Each number is 500 + 50 x the weight over its row's rms, rounded and kept within 0 to 999. Layers, rows and columns count from 0. Numbers have three digits each. The size before them is the row's rms in percent of the matrix's.

# q: layer 4 attention query, 160x160, rms 0.201, rows 0-49, columns 0-79
# k: layer 4 attention key, 160x160, rms 0.184, rows 0-48, columns 0-79
# v: layer 4 attention value, 160x160, rms 0.203, rows 0-31, columns 0-79
# o: layer 4 attention output (transposed), 160x160, rms 0.174, rows 0-31, columns 0-79
q0 095:455468541521474537490520370525425514644470504464582455496404410409519481542537468604523486525519438501520582510420533503489606419605451431482461515477550621538494509530459475466454505449428530450510436543471603422511482550476565503558444520
k0 102:558588538514532477526518510516468472475484460479508421490577484525500500542623478426462483565362508546488518424445528555480594538488567540583480490557535515569517507514504397433537434501556538380484465498611494484467583425505531581451602466
q1 078:514496486435513547470540562562520530507470517560582486460522420460616502482547568442536432489511475582477464489463380478550498567552406443545493549446500466472498503438488569438428486513538549452485602518495474488444483491556534442437529538
k1 088:510449554521476438505463547471483498538515525508497504494526518579469481555447514431528476443482475475591502515527547582531403488503403428427593457480451546581462561533511444486563571495546408486501475524493487512508453592467436377448478490
q2 089:500436496550625486497483475422508520506444566579546465388489543521546535463610531437493480421500539586576446399467509461568458554536484478577577489469521469530473552405546480579455487560539521432506572540481403588459537482509509472529506518
k2 099:475430550520518496508533549504547478533518542422496498524467547569437526502423509535529539482494482466524467542464528542470429492497493480425511525413382496601456486489512528531521556530438405455483486504467454526506476605529408360541393517
q3 085:516451461515537514477481490554411557449539548439528509604456492492527532406388414606505493455504481417501557593480538503440442397484532533505465458524441497509605429581580430482376519431401538484456492444390482444529534505501504500553447454
k3 083:500497480501575577507564453508533479504478517478500468484480465465503498430544473528420479595505515529347561448514431408494535483481597540555484469532514446468544470532478528463462436555490599507527525486502502544474515464532597608526554487
q4 095:444563565442480560532499511515508510449544494457389519466449449519482448575517502532402494549468489417521557443545424571492607567518472468479516528543330536509454486571528476503588451503463504514552487519596502498423457537457549525533500635
k4 110:468540505509507445485528499507539491598571467449510523480419483418510575445553444540494529421543452528493493501419694452445496510514550486450553543409472512534521568430487492605505556506489518476492540622507494531509455513576499469514504471
q5 094:490487568589522518518492460473490580521518496518501562557514517495443566532555518523480509454511423459519454537427581507543457474550490493441489467544491488425588488546465477485504466467502457554505518496419499479512564628490584496456466497
k5 112:557472501424422545506495474533440484444505525444499472457606507473550506533581556470489415455494486518521514488442480572499574481461490527566454486518515419521532505529467547446556484409467582520428453457512603474515594472578596553414645528
q6 108:394494496440436479484479506471525495483509419427431498464499457528458495548521534443514384490532471545561450497537547552527489623581545565349471575623463555537443509421422577435483557495476473438498526497550473564497485505532576550523558564
k6 109:498514482531474458452506462506450534532497560591461508402509485519476507547504530556480571373443521451523501488491539573521462506402478465509457469455498461509462596455522560630532526471460478561604558509513460494489494478498424466529426506
q7 078:554492562486522503461537439490584503542482451493528459468461561441513485557644540484505565498442590502522446409462495481562547555523447434559480532465558446529418533371442535494551509525581498487506519583529548584482515490468498481450480446
k7 071:519473509495431434545432571453481481522465517489510536521497542555444546602493519440542484504413449534628414543507468652475499501513412481458532515492475525551517552535516466441539536441553374536511473525493503462467421494535428424479474518
q8 094:489587501409465515483668515536563502473504554532414526531614445503512478472409546492512458558474470475415449521492354436493498479428495500593552437488416445467588471485539440523520567500500608445559459447535586472497501425411552437461494538
k8 110:533489400526387420578423548503414447509497438480493528500522577536514580555530436440552448437444435540508448527582428529488492529554464544545491542640589525461557566540510472482541465471524486582556504534492473441443493495580572514453543517
q9 085:476574461502566473548460498400533517445594545483394582535458522523486463512429372580443577466507445451430582538454500472446546397385518510487558425551492479462621473575511383498485478509474520535497488442440524504489554585518443531475496417
k9 084:433510513525503570515549446527542545559490458468528517472425491410523511400491449573440533552523526497391493474457478396439562453549622525521460505403484445482522440529468541540422534556422592491467519555502532537508494478530525583541563535
q10 092:463493539461494494532453458480456548578499480483521548484536549423442485611508496531518530541546409475473536494426520547499591438526416477502455569487501502516511479509446547485558470437508457580448445629447505450422495506429478507586489524
k10 101:562544510443527518432500514583519465533447475489454522454526472467632490434601501564514494507488497554472520481435591475439563552423539539569453458414443476511508533531421509466503489444472568455466521597566593569583484358524546543418594492
q11 095:453507496433471472483510534510541421577448551518441490519534402508558427477501484461613530500538439517450568518454559418504564496389513527425530440495492525450574513502435544569475523521481456444440555459532539544512535594481540594502530584
k11 105:522605519611568569503552412570544570493547485536534527486520548539493471442503496568480630499570547453432521521465513479499454477463595474435509558468386511487511526484438501561447517559459519512450528495408421531450520541478317476564511440
q12 107:576517410494555472537495471458479462523495561473501546506500443476507506438477514512535601501510556423399605585445550487505518383403466555456450452502549475460554519487537502524523474514563491492451566447536525537423537563413533506566512393
k12 099:505568456500417564474486467516560508448516474538490589425538591483598572506563493510461448477516471525468413499497445418431581515513512517568453563484414481414484446559506535414523442562497495477531502478466547498522539510565544531468644452
q13 096:561428439506510450486451491433497471524526560525503560514462597555495568537590524482496529406478498437519503485493538454496455437474448522442547452472506461455517455446533486577539510605532495615468472489494461552433434511505484516498480430
k13 098:566520496482517563505548548528509521436515519484537515488521448429542492515576513566513491533510473527449451512461420487418618485526517583560406508523510440443530456535579551386432441418487505456480499451496519513518551507489572557470558527
q14 092:524489455499505487452440542501590479538552461530519505587517455440527542473440483509500543528482499533343480515468476481532473464474611468519424527511508441392588537511548523488539586440486538551490544506482536445512523511490473444539497536
k14 091:560484503429465540518465467513439485463525517511538542484571628558451515578406495474472472547533538449517463495600462520554402469522477533496427518449525519518495486533439592470526506526503558534564504512512480491485455440434466591492486599
q15 101:580472510382455565468494375423474541461528542509520471461414490479526475476591434539489470532462456437471577430491520443436535432547462515503472558538546451511509447465397580434587487426527494442473547501503590539459497594512503539601496558
k15 099:523535503543492571519492448502504471409422497458460528511519430605510484584592525421470478510454490572537537419435408624480515522423518496554520470538498509520559551519562459425543405375561505419513414481519498519435457506546512479433561576
q16 080:499507474596502443506465466478537467470545468505455507588496565548389554509519492505508590444488543434499466525534614516461511471541610559436553451505465531492519519539588396616500446590499513504517461424489445488527492532480526480539433475
k16 085:493561463487490569519571474531491504471500488491516479486509475431536553440545458577467517495517505528392476524499445405455592476506615578545398551529549423442526449471514567504443417514445553515475536481483504477498578440520579599548563476
q17 098:554504492480583541412589456624413475502446496482519508492506469498594455538604596421527338477467578487548497422519422559475407599551406497485455511433446525529475534422459552484508546525556503487507541524518563573504449393511545488484517491
k17 099:521439555529591440452519561490522417563568548590494500467425524581488535502478453434496499558512543574544505483472476563528368536506415468470582481478479497532480458499490473443511514501529444552540569508400502526494500587457507427396392461
q18 097:557526492510551562489501534487573519440581477492592466446591400530455469464473499555534413516585487566500378575435349503496406517462528400560538449544528370500534493552591509500448407497522553542511536461422487477511525519562496485470518453
k18 095:448322508493493457504511487461486497499574497458511482520417536485482460554362545460438445566451562426466527512631484514592411494488394510511527441444538539522496489512573521477474508556512468502506514537444474539435440527480450435459491531
q19 081:501494451556528551501567522588437488524454563486463600479462458521504520465422516538500522514525560483572567546559495566426539377460461546455533469458520603563520428511574362548442474556450506520503467489446479463491451485541489518469478472
k19 085:499524476521550538480535527488461562467485496513536435572470510410549483477575477531477487556499459518433482476499511393448585516522520552620437498631585539438468437530557437444521457530543521458550511466529466481540552448533593593501550426
q20 094:507533533537421501463458549568554448468441512527461539492507486502507523577454496471485554527515470515465423493476455594545485638458568469445550491514482455454475543536462406506532506402531547523490490464532426472579496528480533461450556477
k20 111:488488505472428455495530492504512490497601506481547511477480570487478534496427542483523440443571551451473477565494449474562406532544444511475460516409530468508521522445424599570461538488437547617525589473425522495487510450506544508491510541
q21 101:529454471466442546520484416444486561497554455451598555479556480506513469529546522496470457434496431423343565526478520528535479429587508494430416458505489547497528476468620504493598560507536540500515495545490572493456451577479480596525454557
k21 103:556587509555555533480550461563453514505530475541490532462551480513532427535574591488486517524543496536503449476471448560454519519392570587564461487438458435463470472596483545390527433449436564435482486567535516576457494534539506558445503531
q22 091:477598526483467474516535517500536461512460490481471517451571464451503510568536526413504465584519464507487451492514432453553564618505464479563504524484569522543358539462432492542574394494564513415508487522556496521514502525515518521441599593
k22 089:513543551525438427523407498458542475525535457565450489523489483558499455570449544436563490412493516528588491538551551528547443545532404439467546480527521595511494548465523473558538525479502423521455428508494478436493494521438458400521500499
q23 102:577581554544554591536476570476572360418515564545432465468544550552503516466514451442474458485520573584520500499487394455493499510471498522411573529531491411459583539498465563461523512609554504467532539481510465508509559516579464440481581531
k23 119:468491505494434597523457455544579549422467524432498433562516469482500489556478459535582543481525494447484502533456478478476414442529454486473435466419492565511419413471516489645496532468535505520443420422420457458475543607446397430493529471
q24 099:533503476446541521382610469441481441475501486611397486404488478507497501480545550383481484461509521543553449507606447423503455587485545538513483505493457424451501505478505494578430570513537490430500525385578453558476499432557513482468515527
k24 109:575504477463463438504490578456501517418560548503541511530554540490486570571551549428491447419520409489572460551492448571527514526542434443509527587613524514494530534493580461489568500440547392505522518386483483384520564575467564440451533482
q25 093:459457525631535496500502555435472524503499468546526461462541539515415564428563494514523553413524527621541426562583575526531469546530558570482591498484468444482491578520547482539376459550470485452451553482497386503536491461618495485519555480
k25 104:462488561460467494520555487503574512478510533483511463490481472486439557479455497533458528419524488400496550510517490515519479488496543423390534534468462437566441486431464509665484524506446472510439515431471508442532558564462462425535400500
q26 087:411558440494471459515434515589421518504610480422557468544466468518500570499409381497535507434549483411409552553479496414505534443481531604469399505539464467481527507579453508427521480407452501466444455450443515509572517572514535549565554578
k26 087:565585546516517574538514419553535448461479490558427484503539479493490451465552507498440503532534612503422521439532464477524588517460559543552508519567543495490556485448455517519450413537464647500545455424534499489470590444403535554505563488
q27 098:508515521529508403480471495499536466563414554571478546575569535481502529514479542454524619487521501514534558499497504481513554490483452568488529423388435507450614496492511563585504555544532466453428529486548523479460537468409528422523518488
k27 090:523570501483446563522557495566527492499480522493506536505495531440557611467574432560503583499550495508370501607449410355461555525505592536469441568455462465433524492475468540496430475525464552516540576534470498535527569460534537555502547487
q28 103:541464602567478594562522447501518433433396576493476401485488499506490572472598491543489451521448588450456484480555500547509468499586548489432555570550475527491520511448521604435565532550505484503505522612536484466512469413487585438544457533
k28 108:511576480465479488557445518502508491456479543406520474494592385542505515579596433475523441469496480503536551484457569545432381497502387460505462498497546517522411457456492430570572424434564515468417447458493560365473489609545543526489532474
q29 093:458505479356550446485478565516512499546552477504435523511498515489501578509455410438429394486488485443484521525486437380528402544494551546563391548549507468468461442513497532508457596480520550505433498528453475462559498413504425440518517576
k29 099:554421500486625521511442513469582441519542493497467461486506460564443463525427601522527546519533578489474534538569471537519418492512423470473510445481485515480573513463489581499460492451426539493555507493471427546486454550440427522610473568
q30 108:465587499474477447503532563547547514402552451491541389525613502558503498492418529479493425482563513595523457503489440456567486566434504522482512469534499437471494554499454584475443495508427497464530486422546497556579520450544546474429626503
k30 104:441455532501462439528422489480489502549489521544412521497478485506425453521463477441501524460446518462548530528600479570556472492548432456455611455569527524471472565468518474602490553535551462552519462456479519484483509561420457425496440500
q31 099:606493424543558513520441496518499460475453626463498559514506413419568529502527522511520533482551475537427528564452462539476488437512444554464495519456574513494558551431519476484471494460543597415488545502524518462468576504528654521510525468
k31 109:566658473561392556504485446516486452526500546541505559478452595620536499578408510518469463504465510471390471504542414440474477521493486512547445416481505510515471491549521530524648426540501437499564515494474489492416532567559515489446617482
v0 103:412437445483433541524534536613361535484501561509455570463503454548573566406518534536459481622425497476493463492511561482549512548476452435486513479564510457445463614480465478557479531476509497542513520507492449577498420511518448489393588515
o0 096:549531555391450481423578568481517483548530502562551450463461508484476452584464582485520477549455529432473529517445522533469514430525388485602578458460475583527443448481490548566463490526567545429581487574530519485449430510508518468474422478
v1 097:516589467488491515501536556463533492578541402436453443439573590537508523418557545502517529455460424531468455442363506505481515570477643518491552539489426473542486536545420543462534501443583440479473485445448444553482478493469550523523452557
o1 098:566423552508571506502493507469422485361511559501509513546505502402438477534486453491490497502502531524504520495534516499539555491551419534508430452543553519486531511441493417495619501481436522550473564526536612508439523437498427496422502500
v2 095:592441425651491511506558514514558429528518511496561516486442494512432433392431536493510431528499473451520456477516657580518501519538430466452555542504556555519434455534598548428457487428536542527520546550545468494469564429527427575469528512
o2 090:512472456356521482480477515385539494543508549524436507532482467515486497603502471516504570451486506556557501487515400410457549452443463527516501421478420515433604506458465486528442453566474594571563502423457489514508563599509491490583504441
v3 099:404527450508542497606478533498532453483490514639483484524555472513447511552552464611417453526466521550546583501470591445546473516476508494475427483428503545493597488472467437548521539481370471421476516513478512393563457576536545526530539544
o3 095:553584480479545520489477477573551484417478449476564447546546488524563443486514543431558572449568444497429450498512473508475440551495566544518514495569493497538440528590555584422476481430555545555455395516551502476496430447441620448472547575
v4 102:541510555419470481515532561455489529439541582508492550459378577474487525520597506467573513534591495468513565515414409500504474530454490580488448499511496467546558493528616440516438560523498455493485471668531516553477389468522441472598455474
o4 100:460580515603512498464531444460531429511405425555459446455496509550534563494493462445495388554522548499620462516621450463535563490500496435431522555458505495453447433533404529466465465520564480475526449473533603550410616377503479505525528526
v5 098:500485437549479551406458457586470426462510520526495455436465410456539431416487495582521472484535522517552497493509573517464540474496481460505554496597515561437535490500486566479500502518533499458510552569506530502388516499452507550412538517
o5 085:528437548461499465538472575458505576487576450540449590483455567515476547516543462365439515521403487557420448490496494489536498446519570504583515505533480426529583489478590444503517455534450510471538437523493436470572561462667509508525508550
v6 098:555513532429455456485522504444633537519383511488497562445364528494489513511565408524472485461534489519478498498418539498481464556565458539532507452460570462505532550428561485563456523438440557510601541515518600566424471509452457422560518503
o6 100:479487393411498563550465525495472500454478563589510478578482450501530436470474430480460499526639463536393606568550494421503570431530473498484477531493473536468488382501471554527474499618530511514455477447567481527495511440509519552503558450
v7 097:527473536497521414599515538536538401517515460510487515489530385493544447543411501510473492522435456554586468487529508507446485453571437502434507503557511522479526482552481509420489440608517536514486403431563566423505530556411470551496528482
o7 097:455478411571511586471549542458556472518534519434534435542429499500554635477557539559505487540445434516438543602497571484512526468451567547506487481492422495544457505470559421438518468491413470469516525564413532482509420460594469518474508568
v8 096:506532533428531507490592581463539505487420549520463403530430503486504553527444391487413530484592595404525499539491377449528521528423542494555481427544500500526544555445507476492485587479477483487506499517465429470512461515554506489521504465
o8 102:394418481371492555569453426548523493515551418517479550543501495500465501434518492566574470489441540450474473490586556421526490548535533505457494493450466573538362464503396614574497515603516482504438511482537449554486457540345426500551510527
v9 097:468512474445431516579559467443523547554472556503561426500416516517504575617432531456522502551464459508453433564457505409479422523512512508506495484542594469541540543438483461526478543537458460483437426502572455513513551545525442461535478471
o9 100:549483502502493515541513483560409447557538452501465541537532543384578467482527518586479486594583542481514503491485469614488511497474445528621426549464486582441448469415510490412499485493586539537508555484449496417472523520436496565460524484
v10 096:483456430481452549551496542476652390525464489616492473408363412528486453421542545539424406535456563548466537529532616432460468509538484453486566508615550528547561492556491378521404505497531492446500527531562575512438448544530462491456519505
o10 100:525517551463568490553494519534509493467492471493415544412503477546577415545566462474499526472497507515617473485532392479444524516454547437552489461483407493554441551481553568549508438648481507501559432520467434474527566378508526486514568532
v11 101:441449539508478537529425417484484484501558450557555505485569522475469513517461630531487471547493495463467556609576567480585536546393529489470549500416509582518522506575534486501520482482416527544446502535580503467483571404483616552545487497
o11 097:642460516543485463459533604461441522552455527573519461475491459550490602494536577409587524484494524536549465421462454464440477474541561542539419509521421386489476570564446535543533506499518425536520528528412433564536390453482470411572508482
v12 105:504516506489447547556508497543526424521577486481509496454471452483586473524530510482430503574470522452499512478496583529422494569522479522409509533574503460562476429562595433502404523523489559443502419483518540450500465495469396524434548470
o12 107:520458465412590553497567471476466528549520502417560474480476550540546439557497514494516547525554383481389509493493417495502491486525515493642544543425518514522466581465425528518506478502451483543514595586455494586413531479618515426476463578
v13 105:490489445534457520509510421494526453440507457446520520445471528396518572538535497458506469459432466409480557447447576480358567555567497416501458446549507405533526491535553545505506483588540622512515514569501585499453549520473427496419429520
o13 094:515407488471579488478473515480492601482477587536465589555440477634546430508509505584461418552553571554527523507489493539578487422501469457602568513454482543405495574492354494455505461439413485513501473490422484536479476532596444486482518488
v14 099:472427532560561424506459515541519511435400502428495565586531550462464488572511457556564557522473516480530535539531491549539496464505467511527478453410445560601557399529578492497513483507391495539520520516533495447508503539478473427457560466
o14 102:493436412436428587502534471488443597555513504492533422491511480505539504532436532465467556419500493511488506482501530459509496656522483444396503508503669503416473474543487468472484516513593512460424486473428368455571462581458461515550472403
v15 102:530479515536562556607506457531500543516522478454544527515359406500472442494504500480497415551501398478516527504547546460524525487501468473522533456540490530527469490528624528600427489516535520517477615557505510493475535517579477477411426476
o15 100:512435543458445440558533533492502432538413571622447466409551510486530485524590496528513619497467555496438495544497453531478514540491522494481474491446589476526570500498415568487516457546525456464414523480564446500416543542492426461525581491
v16 090:618544514458554526498514460492499455478568467482505557516473562623502560521573534401502513430602501486530530512533512524629535422437434491435426467493480443502441492421479502543625417509501490558488460598557479595495412450471527426516497464
o16 091:464564546567407520536471477500435464588460543493547483514583574490536476455454435450561512624498554519495513470582452474474586496485386350598586564503471534452506510479479508530409540497551400392517499412564533476480553387486497518469612432
v17 110:486496568603522489457536471542518503416541375486492527570497544495525504572417524490581507476437464461568493478451528557543499409511538455495430472520499630511491530570583521523569502476531593619523540508474430521541537482517539571452485515
o17 103:531501463507515406464582519428601442491485563496436473425528452488505535442573425567480415498455474480529530488477441464522476566552506510547557506496483390405577482468488493478484412481512480466386494559506490539459498558469542609463541515
v18 100:450498474490461527622489540539482554559433510480518504545427475464464476505579466489480510503484529552465508455494572541471442693597434501454507466462512490562532472492470431549404549553487529449609517543456552420450502502413472405489616529
o18 096:475433541454542520389502403456453526459518502507563437493599586518528414519450621530409545538575497500427412533534553465509454427424397463504523528462457494495458510552532583454516551552478468547488457484558516528525403465506436470480504512
v19 098:443506537532524453421450536541451564477553581529548551605483487467441533461484519509550508531453517483510587561445485621517495523440489520486532527470577558418516534512544487494524577511456470547511537570520438379494424476497488495542527594
o19 092:553555455431454488509512503426621502537475405499452475470528581501471518525532648509528430470518519471568388549536438426460483481519423520394503391554439487584553472545519445395537487497484583456493484475513504627595570543531551462494436464
v20 091:455575511480560545476432466547490541531502484534420447501564563580588476530477572529451494616543477548519488461372593582443473609578567462541509486434540487491439470529457525419567639529493603474564484419481486500540500549486498508525589522
o20 099:563482442550478373551468407427552501402555436519558543545514474507412537421445525438526563446609477466482469524514554520592467418427486519587512459495379486523491530481533431560488458476486573531480516549510418466478513533473608424523444481
v21 102:515530498521510546516544478509500506496528552611518491479447480525466428480434465476524481523569556475552418449529458403555502501386458429451569410542532471422537489496538483518559533456493459504473521453479496477505608434483447495494479500
o21 094:427501465475488375419426574508479513468567461486454525569512576509504557498494602578570545477492575546572422533536529485495555508585562528504448530504467464482498464485521516519517394482524432446485492519452515457525512481460524523543517283
v22 097:499435474480530466473575537424568568446521406490461565497522592452467498417479588502536445525518439524470557516486524533470530381496531531537464533528536578449478515539514543586551466494487539511559557539475524571547508550514514542460454543
o22 095:567508520476546457554440435504480439623407580471522521466477374463497455593515441502462593470425529493536495461432471442531556531482464468499525494496475502552462521403443462439510440559531553456446486613596416479486563448513515556442527441
v23 098:597485540508497475436534375558535440465504547478428421594421497458568467485530501458439405437521519510608448455507546528517544481549528423465465565504495517478576432534542411502466532512458534501625569522555528458440461402450468439474457434
o23 095:478585526485473465537510588525575495475613576579553520465458485569515460518464555517491586425472483533449533562452504436482577474508515522495531544436518471541547484482451473486510400517411539454470553481475482616435473494517429432515544584
v24 106:503507481476467443541476630509486506548488499518503545478546506469457491420527506525446575568503598513432498460497558399470409529540470514505539539496544466542444448583516499464411506507517512386509429458424588470541522527508435498464535584
o24 108:515481412505465471457432426499468559516550511507628425546425490467528432525502552499532516473508450468478471493532516618528526486447545528455498572499516569538564497500492469546516527391553493535539471511503517548504528550499569542550497408
v25 099:514454549498440528441537551499543516506466588450482594582464573530457528548459531536519516567554450528499583553505551578468481573542537569519544445391612426541525472493531454514568511418435595512502444507468507460529457502445441438477481553
o25 093:494453416578524414480510511501504464511490405527514459474521507525497494441492519466500548487559568525441473560448588417557560434437448554567486447504469534438468599574484561482509499550462514500446504532568427545426535434507508519512468439
v26 096:494455582529479452424502427486524544545504506540525501416538547596574452521536535463574458503591541518464477420448459462455556554508573480545549486501495390469542508450491501509541529485526527554536541460475606535478546427523560491602497456
o26 090:519531462591545493515524505493506487471497505516475428593521504514387495454491533471439464403519476567679521545554495576554514471515490529461492442579446562474435501542515499455525522556457426498472555556497493518409526534572516454461568487
v27 087:550538450435479575412480543454615551522496539513513520461394603567524436513522522505407578524494490463467524482478449520462534514501517532509613516550603463544428508386538475481497493427471497415415497411447544590474528530477398465502472556
o27 091:444513490479547440494486523522470482517516485472442575503531483455508512497369408534569447480514571464504608511498494417524523507475534565458496463495475499525515469533490564478585520531551469572561604486479486498660583499539618471416469405
v28 097:527478511604418537483506463520399502454484465582461524508614519474483431414584433475480435512468543483595456473555458441597570472466524467522472509504459512490508470640513479514407550537467518550634544565520594531408503426454455545418512498
o28 096:403533427498529423508454581393512518475472479499470514527531482562456549563475598447492500445480553458465499563489440546500435591465487541619497563460492557500468538507503557535540491503567472438577411567446458602444527511545465492487484605
v29 095:470488511580480413495475516436447469502497538488549567496557519467430491522506502550465503477509528482504544573471606579487521414483579512501427524421516480530315501431441524479565461567474596516489518497588468448516546528483504539526437505
o29 079:562511539374571468529423516511441528555473526484518579497540515496478536490467522456517571595558490447485584557443503433491471541469465555527497476508601537444536507580539421480432535556456466486518459556461468555508524483431466378560538432
v30 096:441523532466544480525495456496447580488598610533519446491474512517459527559545463447549480521554463545501578584536388448530512483450457506453494568452530625484412474451550541501462548469457385474445564532477400475558580498494563428539494505
o30 084:542538578468459527497523476533500446481395476507448546490488472468450486460469543616494485551520565500492443481405567512484507512588601514429459521401459507537511464553496482544555532550562465440497530481522513527482538549523453475575562449
v31 096:425465492523534465494592520470568537510507504603493457566327558431530491435463499473419475538432508430486521434454496448466490578479496425560575504603508468498536520503522513483484597519514564604529597479569479469371593510505461505441453504
o31 098:503404455410436485565378505519518461525504545541436580434487522529520439607563513584545493438533525410498434583534511475541612475512588603503584503526526507485489522460492500439526435590515442509478523501439571533603493492520497522546482445
q32 108:546452463553447411541526554499506555599411473472442469523400554482547506554366598602533470451632480487545509464438469502440490520499457539456552429530479481517489436585463481514460516465550492554496492459521463553465536563575504553491512495
k32 102:509581534580417633463455502544493459540502515485537570428382524521461530417459579490413542523521630496522547470441453434500502478417539510451385487355493488512450562534411568462504459560410612513476504524476507521493516424505456472494532481
q33 093:503516574450482461579498413488461526503422534511582495496607531520429567496489523522459528467592434492492445500573514429521539533520398567554500454453549443554528473454606557479500505602481555461541460545641596449591563515493447505486519449
k33 091:435405514513506406511525525480482486570546485480497518468537480529525478582499602476528496506483538446498503502505449590557427421521441512464589484470515533493453444520505529543543473537573413562427480474534428503536459557375484386478412539
q34 108:533512543411473456590458454497517425603447440448602474469567553488464600497484497518519529568530551491379442472412549530441519569473509403450635536452546478494517586518451529496504510542504480504507483564535438566513471513482520523464526579
k34 096:560566485497457511520542486453411511447417506523510474498597435512548430518585519533482453444422502498491522475480482490457576545484566587593391489444572493462507575501502520415496434475527593451530437495512509480452477440481533564473620485
q35 084:525501576450497548505473527534521463463494527496543462523469600458526506565430574600600498566520522502539571548503545472522486506442552494565460514541463547483503465437563482445470383508463508436549532341462550525514527578454461507464482501
k35 097:511447443491504482491495562574467533471565437532570638511492545473485542497506547489477553525526422497511482547523394433492588483458361462564514433551465563416508506499461452472518435435470561516485434489538515468491536528481541444460554393
q36 097:433460445536497535579416563484476461414564569629565590568499462547435422636460529486586479504476447545460442538495406515559471454503477606408437460554565535522504477439508501446485540610465525503479551504539461455504517483538465504533491443
k36 096:490371519511575464510494496478559529546566507498523508504451480546436511468444538499504507483520525412525539567560536530515365474519457428448554535497461538554467457505506526611460584541490400522469540548437464527540453576484482394565357504
q37 108:471561466423348415607420536458538455508542594523530501500440542513459413524526577525477533502513485493510474563500552571473547520491463438405537472507516554469525491509484536456474484548554512473482476515506520474423610579559533482550490507
k37 113:500552566610459551524523533571538502551395506470442516473494571539484518516441483473502568519577596509474477543433457507506514564435598519506484523385478526399592476499515562528427461502431536451498476580512535588385483484519431469505496535
q38 096:501483529571427477470517461501532495526444596568454490445569498552576484563399519515443480497453522504496480561462505461524530567496416564474468490460501460510652471451412443491457522497465561480443564447490515477474486405515536487516495464
k38 115:539521554498432497547479606443531531509579525524473469456523526435505487483561572377518465512476406496534490493463453465514487501525438424551486650579567499463530551432531555528525435499511382356462494546504519453533569464582552464373494535
q39 094:454452448515390413565442493470426386489460588580433547505502507525382506559440523488448516548461469517447561553458493579463508507512515587483423544543561457490506468494402449590487532478454508509465507522559441532473528536461482446552518405
k39 107:571483602509398505510507541476544492533445563527510490481496446548548447498499469441525465517566522414460465518548439473497479521580522451506565500681435448485666490534463481517478462487567462487584511466490437414522599476540543521543588509
q40 098:463603410494583547462445516490468518468575491565491535608521511399495558511461514518594533510478478558483583479544474458458505541434537520448590609535526465551582477570488511535474511502465455506422493436558583457512472487524471507490560509
k40 111:555435493502532447510428542506474520507486457462472446604441524444618495543530421498473465485479480478512545498499451442538595460572541493500512499640512493565456473475510530365461456454501543550413534358497483440560544449553557569519514502
q41 105:457506477506645477364501508522478504469529350522481478543455462477561522444446482534474603635516443552572528474493491500472584420519538585540427482504461523493527452491532565572559475563453500534495516432498582484469499506503497405531583485
k41 090:461564435469523544458493446572536470440496500388498471486463520428576521495503464518461520478539532585558467494483497463428601553467593517533456436540506411573523479509503533467477425525506624521527540493518502513483516401567558688475524526
q42 105:537539528384533514564448543510427517419507479513536583608542480449529420516467480446451440560558357437473538576476501510541470541472541532473528527473525519503430407494511468534443555603515493529489484466484478497512513486603398467436515575
k42 116:485375527524539410540470474477537558598581554508521418527429422490514523454511494537549536476468520430521534556523556488532371507461462459451493503478412540627459512530459581582451590536534517598478522497500462532530498500402454492563420502
q43 099:462530517540518522409559431525581433446439474460500455444495509480523525549403525486434425486515465502505469573529507474535556597564498428439581499527517532587469423495444457481496486466563518473504496476499534522487416546568543576448486488
k43 093:418523527418472569532447549425513569489563520564521468507520463521482468521499541543536462483455439465619549491497490517553440533542462486437513497528572567485442467529521527534520567487533468470494454510428544480421535562436440428417430488
q44 115:509464580518482457458453470517494520425554450422440607485491613589540501489399524580464511502571431514439503494576493489510402426406548489571492539498480454494476446584468555561553530431410526516460502451543595523573500587440536498521522484
k44 090:495525489465511539465547494542476497453506448562496472523453405453511378497576522534473512580538559560458492451423495440413472511437502526477440417457434498437508511568510543481471456532472650511509476489499491562521492386561498558604502580
q45 098:453417538505405435529552495507411557522534585565386483435547451524572368446598501491490510510508547498551520493481519446492584467457468503493527486510462445505585454493547523572504525488598512470483502482629615522562472508468467467446514494
k45 093:464451536515455456516440571421527472540534548508475481515537527507438612551540478460584461488440444478502494578502517517610405468480443451521596532577489512543516532446504476535533517519548412487443530458515494474525604534468490399513451511
q46 105:474509446570648537447584451476392434496515479492418484390483498510570490427492497486473445445410472550507513568466476528549518521533475587466514451519471453527444533552472492553519552632554472416606526526494449482440457411557568486488533447
k46 088:497439503503513425524448521490472492537560518484484474481537448523395558492468487504526495464538486395545445517549468519589437478556458421427598528549567494614476440502532503540578535532520405519532514473450502421540521630431525404496385481
q47 096:521572649442571381495428598439447525444596530580474552523453460562508497534551426489534465422486495504454527553451503521605466579533536565519462511461573507510451473508572505472527450523495516453540517569488486436611560578523499530534436504
k47 103:432383542602511527471531495503525535440546455549531506468491555440495479509397484503419606504528587471509481512479458531477422484526452427495530558453495545480481437450545503633550562584555436498447485563463489551486458504487455388509461515
q48 090:546470419525413519545558502414490420558475499490415576458648532442419478503393600440489456626508522560580462532493461580464516524496498500472576436462510463459547491471428536502490512488505539428550495417482492501488507540497456535511550519
k48 098:443498565390562490529394505501454525538517516502472490518566485550488495527567531449476424464512452439459499545580487506526498548473392444503577560514647512538477528474506502506529505424545399488457363413491480493395515531447530483458493533
q49 095:517499506448485497523496495518396459568498640573529464588542537539574379373482508505553581492493495522594504493494510519453546375473533500519504516465482503549427447479487535498406484539489510493528450469565513423354526391453506514526595583